config.yaml
n_kv_head: 8
norm: "rmsnorm"
norm_eps: 1e-05
rope_base: 1000000.0
rope_fraction: 1.0
init: "normal"
init_std_down: 0.0
lr: 0.00411
beta1: 0.95
weight_decay: 0.038
lr_head: 0.0106
warmup_steps: 200
train_tokens: 723200000
Each number is 128 + 32 x the weight over its row's rms, rounded and kept within 0 to 255. Layers, rows and columns count from 0. Numbers have three digits each. The size before them is the row's rms in percent of the matrix's.

# layer 4 attention query, 256x256, rms 0.171, rows 185-255, columns 128-255
094:060136086128157074121123116128125124119110070186183064177113159146094121121134111134051084177088105147141110052127103093162170139204159076118121124167157140170076109105048153142119132071131127166113114148172145145148139121120129126093143109081123085194141105154154097128147075103141108065129119078137143152102121119174112098204085163175127148109196136148118107160137109111114129031128
105:187123121143102110144143113102134166149113121174032098137103109128106146143109130084137097108152177127085126075184077134113087135167214015140091112161152147099128199137068094171176112132155149110145144148101173169133154100142190091142155137039115097153134093124145128129117139114124129054150131091142134138100113162117207134106110110124088091142189149071127169142108126132181116131155
095:147192115141132117113136225171091147096131132169110138138162159107144086150064163158190150149048162111129115107119142174112145201126158193148155050160069131094112142128143118135125178183125158192188145149128152052112129195149108136104156120182098171056125105113097166096150104187126161137132084084154083130124137135145126243170140124156095091196102121107135159138129111154064115110097
099:140155121129205125067102051125131160149189119126148117061104110213101099093103141163172150148139140142117039129138114172157095112133182123127073122182089108111083152138125122149136112140095132100070025170119129171129118077143193180123135109168130143123149088152133135070137116107129163149156096143092118128129154131131209166139097103045063129115078198082116114118072153124138081056113
099:125146180138151100120136130160085152191126119090136089106099117142153120140133147201177144221105103084140151119078127103133122112142045076040095108182152181115181047099158128084151087162128133162101114176186157136171098150137117058165098128170096127133104135112130126169132139039127137048151147146143109074078139155147150104131142136108109128108097115166093145158114167130133138164111
100:145122071123111124096151110103133135110078144084113104120146204126184128146050099115152218147128120177151106103158089148114106103160096126104146115100151134128154172153167143098119104114119130180126191120131133071167125101148151166112132145192127123081146126140111079067095114127067197163174120128131098142155113051132110095154164090171155139156088131135106171164076095100095123105103
100:126103135077161042153175160171094183143189117110096137157143124128197125089129121122139156138159136138119092125142168182173151129122124158107155162140108105127131100081112103113180063185111172153090099068089129157129152143132136123115144177108143166147119074125141093105137087117135116155118120112096110166108150108081133101121096114188157111121129167127138102186102132168120138140074
127:076174126188140090103167070168179101123114172110096166164084151112166139187135092164188100127140133083129162117122060106107100132058086119138132155071092125059108077108134132102139095150125157106178179180180147060117147067117136108086091189121174125106136147130118126169123093106098129170126155156106166122167071109145149124100116078178086198048118162120135162136084090123052131163106
060:113069110114103104051051123142063116136133085103169093065110183128117139152143155101120143138101153077094057111160160154208144134131173116101128130168196144137134118100152145131152191038143136140147163095152124142089137152133147216144096112147125143169099175131144185111121147113124120136136154183119107153139166107136147117168139146148153061151131168123148056155161118146167126139104
097:122115120117099090031072071158115186062141095095147090154150117114163101152065096158178094107178164046158101168099119085130181101075148121097133090097074062125112172117121130133103101177133077095132102142130149140107144132117100066102122096123148101223122102202114094123100150154096098152102109091173186118118107092130127169129115140124089199125112100100078100122124090141106098127112
098:126105162106161137192132163130187159152138137169118121143139136164135142143110125162099138148143133155067113197089096080102101124094059108115130107136115118156139144164107102137158064174152120151103196103168154118153127122126141151128126120191096136085111119154129089122141101102145193136124112096161150095153131129130134081112155148169066099123124151128140161129135101111103110131154
102:176096110144146161111000142150050163141095138131129127134104154137118142165152142114134115062157101104091129137085164171145149116142178114086112097118127120142193103107054103124159143154118166135117164201113111126125168149123120171175133099070089140120132166110127130141163173123136140137113054077165122121157139150165128136151151119129133119086160137088147167141103127143139108160121
105:129113079157121195116108123182152155099125111151108086151136138130114130138155157155124141124111172130093088200099126133128129095191113129150085153067178118143183097093093134097092040122059176079142098153138162120154091129178173160137140115147154145158130139141152114129165130101132113163140104158133151109145076071122079110154107126082117100121098132165180116127126175062143130084119
103:111103126192105159134151110130117111113132085129126144169132139136123143090097172155152111166159143066164168078144124128134110113203146152163126131134182093149147122085113113119185134119160088126162097113092146090159150118153183127156125172089139074195186072191141149211032126111069095105141136173097095104097162148123056132202079140142127147187113111143164074121122151085153145180099
098:107125205139118114145160111152119136179168145150173154096065112061099084177130136121171168136171126141142148072151097169106124136053110142160107088137153123134049082092120157127144168118179125121139122133111108138141101071153065124134168146120162135115162132124124070120150135153125084087069112181159160088152119169158113103130120102083155160113098141137050100088170158138085189148078
109:117187096093048158142166087188142129140144167142049093112139134122054134096126126126066151087145170137129127041140136139154150131165125117095173132145195173133105112118161116156156121092122110109163152101111221149154105120129123144181158136127129137067151150164113241147118151108128167132150158032089144062107082122105162161105100072201137147043109145190105147151104107119180115134131
102:173095150177139109116139136037164120146170087111074103104147149119143136139095168189174160201135056129113126110144160144133101127147106123080131130101153145141133145138112099106124134083126103185107038143081141131128137158126156096131078135143107149102091142121110151128153167100149161132161125115078093106060132153105089150175108179114146079183116158077136107088104129163119122131130
110:099169139117159142143168036152118083081170157152156098110117138173136164138142111131200083135126180142144149131136126129087110177120170143137173179142174123126138161161140115083133124129148110135101120148104139099088114095087129103104113120132184154161096141131129075099094129125158192128121102112099146017115110102107135159121120066144174089134153116086132087105122130150157177140134
110:142152125132153160088119129106152137064137111107148037177147124133086123109093182144148180146120131128139167130154129091132117107163138150145091133114174098134152096129101102146164112108103153140117132087112104132080122147083146156084128042097177169188111152131118160143113048144109105125109121117144098185126115116106177068117144177237106113119171101093182135117101151186144167150113
111:168073118117138141123122166139107133131116090123168180137138137154119127124139110108098116119086111134094076188156154128132147099138127211157060095191119177132106129144113144144129137086165154113154098079146108151094161171140151144165081105130175114085096084150112088205100122127138101082148163129121136168194131151075152117159114160106135083191118076069138085155122164105137100137106
081:107167134123088125133152105143176114111120121119178091079105158138183152159180104103131119095189151122099110158139145133142116131086168161133094090179120197111123111136114167070138230103088130116090153122113100059105142121142128123158147129221182140091117088123162100102118119086141087174129148061113132101182077179092154115110128112118134086091117120150149097144198150080192094101053
112:145165191068103110136192152183164160138137099145175134174180088119139129204106113165111113167161161117083215145102124129167151190104162126109071181106121132069099133140135106179160157059107168088084149149115082154142132083104152144131098152152121144111090116166101145123121112126162112142152131134062151076118151066183129140167183129176163115112087089168106111102108115160127120153090
109:185106056101064113126126125079112111083167133171092105132057106149160117069150117083118093134168137107148128115154137190127108149097150144076160102164128115139097111132145120154172151181082136168127077127159113116081112161133134114127164088165124147156165102139145139087045145104121089137119132205113118136145111073105105133168114137094137154098104163125102140150137107153167114101140
113:128092121099103126117049126190113132105144083139117141116121084152152154116144127071195119128130225113104164120117174174133146130113155117154103135133131106161148174129121148140088089139123112099156134176136153143132191122122095142109107132138090102127099081129127166095111095133179090120115119135115095131123151192124115152066088147144130103135132118111131085111093173154158149109132
110:135172170111130144105148196137102108125142108099076150080069148174138148108125137069128127202109156102123160079154109110135101103125088077112101142105088069172112113117144072137155174098126146162089193114152149097074144122182209190125114142115114146109144177118121101088127156129120156149132114099095126129075093080136081118135150153095151146164111138094166177136154167115064145088137
107:113089174137080101162137135165145104116145244147085140168094172084134134131146153159206084128096112133149104174136135161167155080088126088150077127169127131148091109111130135162104090156114137102140126104126090060108142149097122156085123118147072118167117098112151135103101122059132140096172102150132173105211134116111194135054159072116102086166179086139133103161151118150114117117167
118:138204152152077174125156107157153047136138098147159117108101103114113092127188144153111103122143187130137076085113146085142177081179135104125132130108067100090184178161161135149135127165093110094099097098135136089162148169159120086140089127103124140175118107141116129185088079119149105147103128058185121156127167128136055130124159136084090108093052172114098182130121091086176112148182
112:128112086155091103085153103137123054103135111118168122133125136141116066134255130124092084197094120086156131062123115216102113134097092163150104148137093120166108109098174141113138116130138106136142108104143077117150087142147169124122079111160102148143162140153157131160083117136138092126155091100104174147100040136107122168167134143081148125108167132092150097141123145168042133147098
112:123098131190119128142182137118138101162062110129096161077115159108167103067102139176108182115165156166157164136115143077129145095132112062094113178098103123127120119118097168161150068084133140103132153136166115163058089140136102075089126105173119133109089170136094080164138131146160133105131135132155106094145098146153131136058089207192112156137150175193118130139098125088149101094085
108:159127152149160124140101137086144057117098124141088098153128087178181096121139160113100168105148096172172105099092090114114136084173109143099165146144132189154131129147124199126130087178148142116076156097139103117161115110100143100135120200083150147194192116111098099168080080145157135171064133097109090100081150136156073136107132072096076144047076115067108152143130122222097100105113
110:132102124131112093185117181146107130167096100103117164094121166107152188124133099099094128154167114167090172129189118175113098170136156159185164065168163203130147140169115125103156158163152173173084130144130102139162160150134140203137107111096138138183132144153149167160084159146110104083109124092151122177128127127154133102099131147118167147099137120171164098103139117143151125110179
110:088171077098161119149119160113145145155064127101148096142074136153119117121121183170108142090102117091097143130098118130109203143082146123116144172183168150115156119125146145144116105171194120092127153069116150147116147084120154134141134090147113111143072116132118154145154072104108143107108154128135118115162145128163148129172128176062111127143146119122178089110098139134096145110156
109:147150104197141152140123132123136143143115165105159143115088082133190125097145126064098162118151154122141129095110129210150089158053109084115121150087176150159079066146075128153129167188138137184105178149154148130095122167155049178126104149127183108131128160161136124109147125126155089113118094104109130156141162120110095119095107100151169129187164116150114084122079106146117118111162
115:131113115150149136153102167137195122100134090094122177121139178132128093120120142150149111065153119129137153139136101113118144160116127117161167192066101166135140132103150144124142141201185132129181159177145097118163143091100146097095146133176165160136048138158123187112103119145081149140155111141055125151113123165143140054114110097107129178139183147124093171139088088044092175146174
107:110096144108149128127127171103068143168125173185126089094159096213092154106142188177092146084173081150147064106142179140112164132088128119122137136162127117099126121130094129154140126143137104089134089191103115143131130092146153094083126134157149081169130089115078163102116122131147108102129120136173158084107161086108114130098107083106100138137114111110089045083184166139180140178206
108:114159143116121141139123176153108112168124058143156109174120111139152089121118143156112092129111091174162146167105129131094130169109105081150089104140146151146127110191155085110125109105106090143251083060104175115184143146143179176206133096138146161112158168164107118137091136146186151101150124169186132039150126138120168142116083081135071171143095158093130148078124214122156131135123
107:080131096119104101116138125119185103120140173111147150145104197150119173182101127154092125153159157081134132148150179095191109103107152200156151185165123175184139039103097116090113165134095083069142118173096105176103093173130165119106172124059156133054129048132114121118124110134159136130120139137177110088085203142128143100128143117138134137122181163108155170140134076143134088124131
117:155158076163135085087115090135099157101124143162136185131116143163113090156107140138109110123159070099075103163178102146189104119088061103123072170134166150122118090133090147052096125206156055083103152130115114140155140101129111127147056172142182134133176089107157067087100097143104137134115117125114078141124056099137153113107173112113105142134116084129126144128124161100175115171116
115:104122161122131105142150099129110157156109113110147127136141165097135120128135106104130145120118113145159122056127191168092129162156078155120083149133127123187149126098093173147107052108148116123115127084127150128109162157128082095173197131192117139104111154130093112068155146054137089170132128128164088140149098092141049168101140108058170120113180141118064132167108146123093102089178
090:131202111210145041122137152072084158150120135092134114127127101135123155126110145130171118158114145136129130115153198150141101092139104100115128146110129126105091104133086066102130164089119121125122172107129061178134076172192144116134123190139141150173152105180169112116119114095139135182136126148151083140111118125118107091133124161170140115100111137096114132155134071181186075176144
075:129138093118145122093073209077071176184103134157083161147142128118143095144134133163104141211157091134185114141073159129132172100106142122163181083128121074161101125145110107093121123108151157113146161199071094083118106154118173132134125168101137131133179098139092174146172117118103079135153143116175211122130116156144115136173117152158174130098099127158144162104195099166092152159113
078:140139106104143138088134076161154096109154106160061102175168116118120112172149119082114112147134154120156114136148071102090134156143134123156041109132155102061163087223163121130069122170081107104135115121126155097128135109139177229094178169133145185080150076118115132093065134086087149118098149087160114140147172123179134120169135139102163197180085151124079096075102087048129114129140
091:154114177224151149105081120137094096142100134135091129108093105135108114117119105101111141082195151116118066095078108158141145098139120118143159126082106145138160096151163067121177172125107123084100176107134128137087144156120184187131049129134186117117132095112125159124094172092134104184163088097201126184097146151122145092203077120111105145168141110093171203125088131147127156173085
092:122128076123153098111192151096117107094115122086123160134087077153120078133143107109115140129121130134178157142086120177112143157141150194105160113150156138134217044164204139142145129154110097128167098100149127121111116139142156151120149143159180151057110073155166128161121058155154157178064150109118127148171162072099075099122140148162099161111161209187122140145136116122087105171112
091:155118153185122088139091102096127187206152114158140168107144116132105169123052161149170135083149147102146125130070159140152118088137100112149118137133188149150091106110138099133110151095157118179129157095091112101138106130144133139157128163109152110105104145116145106117138147160181133114130116157127095174092080103082111139142143090144143096100071118109115195141147119134117119152123
096:115109119115155145152136108167118072070093147120113137078192135128146204116087179110153105132154156085081106135164133124110130116132137110075114134105100126121140161074104156170134147079159141118103118136161129122092155115140135130108117124087135175174155116099174130155127113132138130049106149160157202060141137174195141137141081122088082131132099107112132083088088142171152128148101
099:116169069125116131132163186100121101120138152130092151050181103115089111118141117076113093160165073091109150158121139155144160153110152135127128173171170082105138100141108108146143134127176194106191169116157150093120061111158189150117109133126158130086133047131078162158114101156145123085098116059063156097158155084105129093108138118110093113091155113136096041134108154198126112097138
093:176092111128090165164183120114142105065115156111110107098094085148126120177123158139093059132185111137096103118184116135081134120107138121093112125071061112122145079140066175102090069146113126106166084095133125152093185109094103083123141124097179102169160160092143148116096112161148122135115161155122145116079110081149113153106167134169176163121160113085124125119141117131148187154081
097:118149097117162142114093166129124180178168075100141193138131125078146048085144129073140144136066156162138221175111167177117156132123166147148134121119141114073108124157144154093183090174131125151177135128111114090118105140060166138162212127144108070114098122135105084063091130117096071136123042090129140103108130093052132106158162116152121126148203104132123163146152105104146095059145
102:108092161137125143090140131072109191171065110151110097120157153078132087093143101182102175124150128147141144202138165120181103097134154127103108149137082137091141130158162144110079110112152173121131135122118171190147173157158136126060090150127065139125130020142144110043132138096140130163102131129144121138048091119157136158129124096099094197115181099145105101158135111163163159126111
098:089100103125150139133089158140113164144149077083074138177160139097174065117099108141126114177071153150139123153144143179137095111096149155132208148125187096076139173117169117135187102190160174128131148115069144149107092159065162146161156130150043169129130103166077147035102129127084102140131099165082131188130128123087087146103132177177157125144156137156170117126170136134114119176148
096:078083119138130085132101098103156165144101084149147136050097100124141141121139049168142144120149098184176104096068086171150163084118136077089112107178136115137194090105164155126078127136096140123107164115069178128146100108166075164115100123124106156131111071164189150111144092108062115177111122102110125083100156130158143126096186130167195178138194135170095093150140127142089150120110
120:082090136110141154148142128117086167081092186174102129176122084172129134147133146154115119172111099112079094139167104110143049117137072079108083154129107124193134188112087163137088177149164105127137105147105127111122128084189112122143155090151091152093095172161126141174151120133108120122100162138149140132143084134249169159141099127098146161162080130103140122052101110146125142221125
099:133076155183126131134186085124093090109125125139152173078142106175148093117118162104121136128161183139162146109177089068145094114082193126138111113118080110108170162132129162107152145108106091092148116085101123133168141129125127176154162090107092176090110093188127115097142121131106119128150137114132104152111151177086025113167122123108140158137050138074083126123090151148203088167141
100:060116157121091082118116144139092142079172068133148135123117169100104150122132114197202186105127062141127128142088169132156134130193124101148172111090151167162145127116141109145114095086090161157089140138118162142117176145143104135124203098076119127082136154103186105106106131130069131145101122201123114121168156131031097086129152094091156093126153115110183097136129130088104156152195
105:089081131146108157116168157130139115113158142141161138145164052095092132085077111109105092089123126113107077096120079131123168150107160083110111162139127139132147111078092192173120136106124165152121128125120138127088102136164072188153093138100132122170096140068165119093107109146143149101098078128136111114050129132177179143115147094168094098125132087089129073127129132155158120145149
104:148186161107162123101150200128112101145071092081082095079062087151112150141155094185098099089164123109065079130156162138132110093138164138070136111089076113123137102121115087157130160110142113173135123145135109088093079057110072158143172082142122118123102152136116120104146102149203033059143113138128128218092086142101130127127124165100150213152149131117097126127158128200094137144112
096:084108151142126100082099136132137140102161147117087125147135044081093127159074125139130165097123156081103134144147129154085094132090131122102172164115181113128152123179105150056105128100120140167154154150157087140110119121161127078136107134136101168197108158027128156140144079165169130100123142120144123112168179170115217126137144160112157133155142142154191101188132185161125097119170
108:117173103131133055109116143131146161143084099113122061124106162097161137101132151165103122113136118177141170142176056147154147098135104066116138118137146110113148152081119079119138089113071089143111132152116178159142104207132068166101136178136121106082146071114161098101147092080127080109157123064110143109147128109164175131118118151109148138173194128239102153156132103079097149097158
102:083139075097120133130102167147110073084129118201148160162113102114128139132124131134065146157137129124156105094190137148159167079075181112138153181058174120110152126129116130099139099173115149184122185159138148119121131113086154136151118131076096133080200138108092151120160144127120079132096129118180096058113128104081142144168129105131107136101157124144112154115130144092070115096111
097:097155121118133141136096142063083117103116085083179151118097145147144164102122075183048075144185093093071090150138109127163180073140121145149077079139198129125152137101106160141110141136127150086119131098106142166115060163142105033114113137087102171134143126128128148146090121135087134181106124145155147090156113132077175130176131105156118109097146167056144165127050176149097129093109
111:133171086086136200148073151131076130049112127119157150117195149133097107170153130154172141119107160170045092103119181147133091085086109124121098146123142114137174078137160198145141149086104157154066115168106142122164138159182137150146107121192189098132098156158046104113089072134113135113148107130111045097144156173104141136100103166161179176154092112177101146135170142125147171090153
107:115100156195147150069155080095093182122110126170083090132108114123146148104185139164150170129127143116154125134151182134106144126182135076131146117131066138148123083128139080164149097130188170171174163065096146157078148105118176080133132053107121162110125094176123214144151143117113132121123123172129137089137103087124110122145188071107148097099134138095044108117177072149083181085177
106:117129106117096125172111121114099117066084118127214080125103092132145120155132137143136143167081124127098117142162096128085114072049168087150167076156107125145077136123180126140107115132192097122140077150120058090081089125169132134115168105183172092177134179148153126136079103167156150155112134131108172098112150121133145105100159079124124180184142111170168103089108114114110145112128
098:196102092088141136173146102169149102088170119142141089096168110113079106153140101129104124113089071094146115147156120134163129172185103083169104123118168159150107093116165162094129139182136101186075158123156139115104164137137086121132091064156150134153134107140162152078103115134118097159162062148138135169129143118102120194138159149094156102174108176119170192136115165196154089068124
101:082176122156077138128125094082132120171175138096118166098104156160166105124158153104140099024111143084132093087168121110118137087121129115128170124081075177069155105160138092164057147090151192153111145171113148128146138143159144118137081120125116112110154126125103169190125095128119090082109084104188157144157165183075128094132170120111160134116172115129106161107131102126162163118178
098:096152101128067137110140141143141094128126091155128111110151213107151099131120130116143093159078169112122083171126127167149169124133149194174198141097126139104144163104102140130130146126210147147087142075143128168122146060149146134092166099143036123112165127133124157109128131159168141140097136168052097063139157092101146141085217146107150208123166159125072134144124161178124133167110
107:185115186089124162132108117134123162161133096161121101172072102138129125140112148195132151147124130097155116199187176109069048106120204147126145132130080080105115146189067129100091172150105142093133122183141140085130154091129120159139152158097152156057155161168125165072093140088090189176100172187117133098144090155148151114056095143094176148165122080151141132131180138088143142121109
097:090108082116112101101103129112108055131142140159091110159201096144122156109133118122132115126069140064137142137061163205096140114107065174130108143164089127093101132143123123162146162178099111119109141115102147108153158152169142114118185124112140120193058149088110091149178142065113124080058167131163091113108060173138088081143152104141147120104136113207118146122145155171116117114127
098:143070193119069091204109108121102134103113102127088139131102141123130080095138125141091131219164107101152117139106130101144141106177133108175099195193160128103153148152165141107078152107090218172135170106097161122070063109158093087113125066115172115116164118107147100167164182119191074127073109108109122162155161122136137143115160124138134131122161131114100153193151132189093123110116
101:106122153143114103094114137113098145212151147128216090093141151178106118123149118133122151140122117069149166164142129092175097126140170159095126084109122133100151168135135159098060126134147086178092088111144123149085142094142164087071157158114105120132116082145131147136138175160100120143065142190121150123173130154163144179131150131086106143083101112113168148100137156132107206111141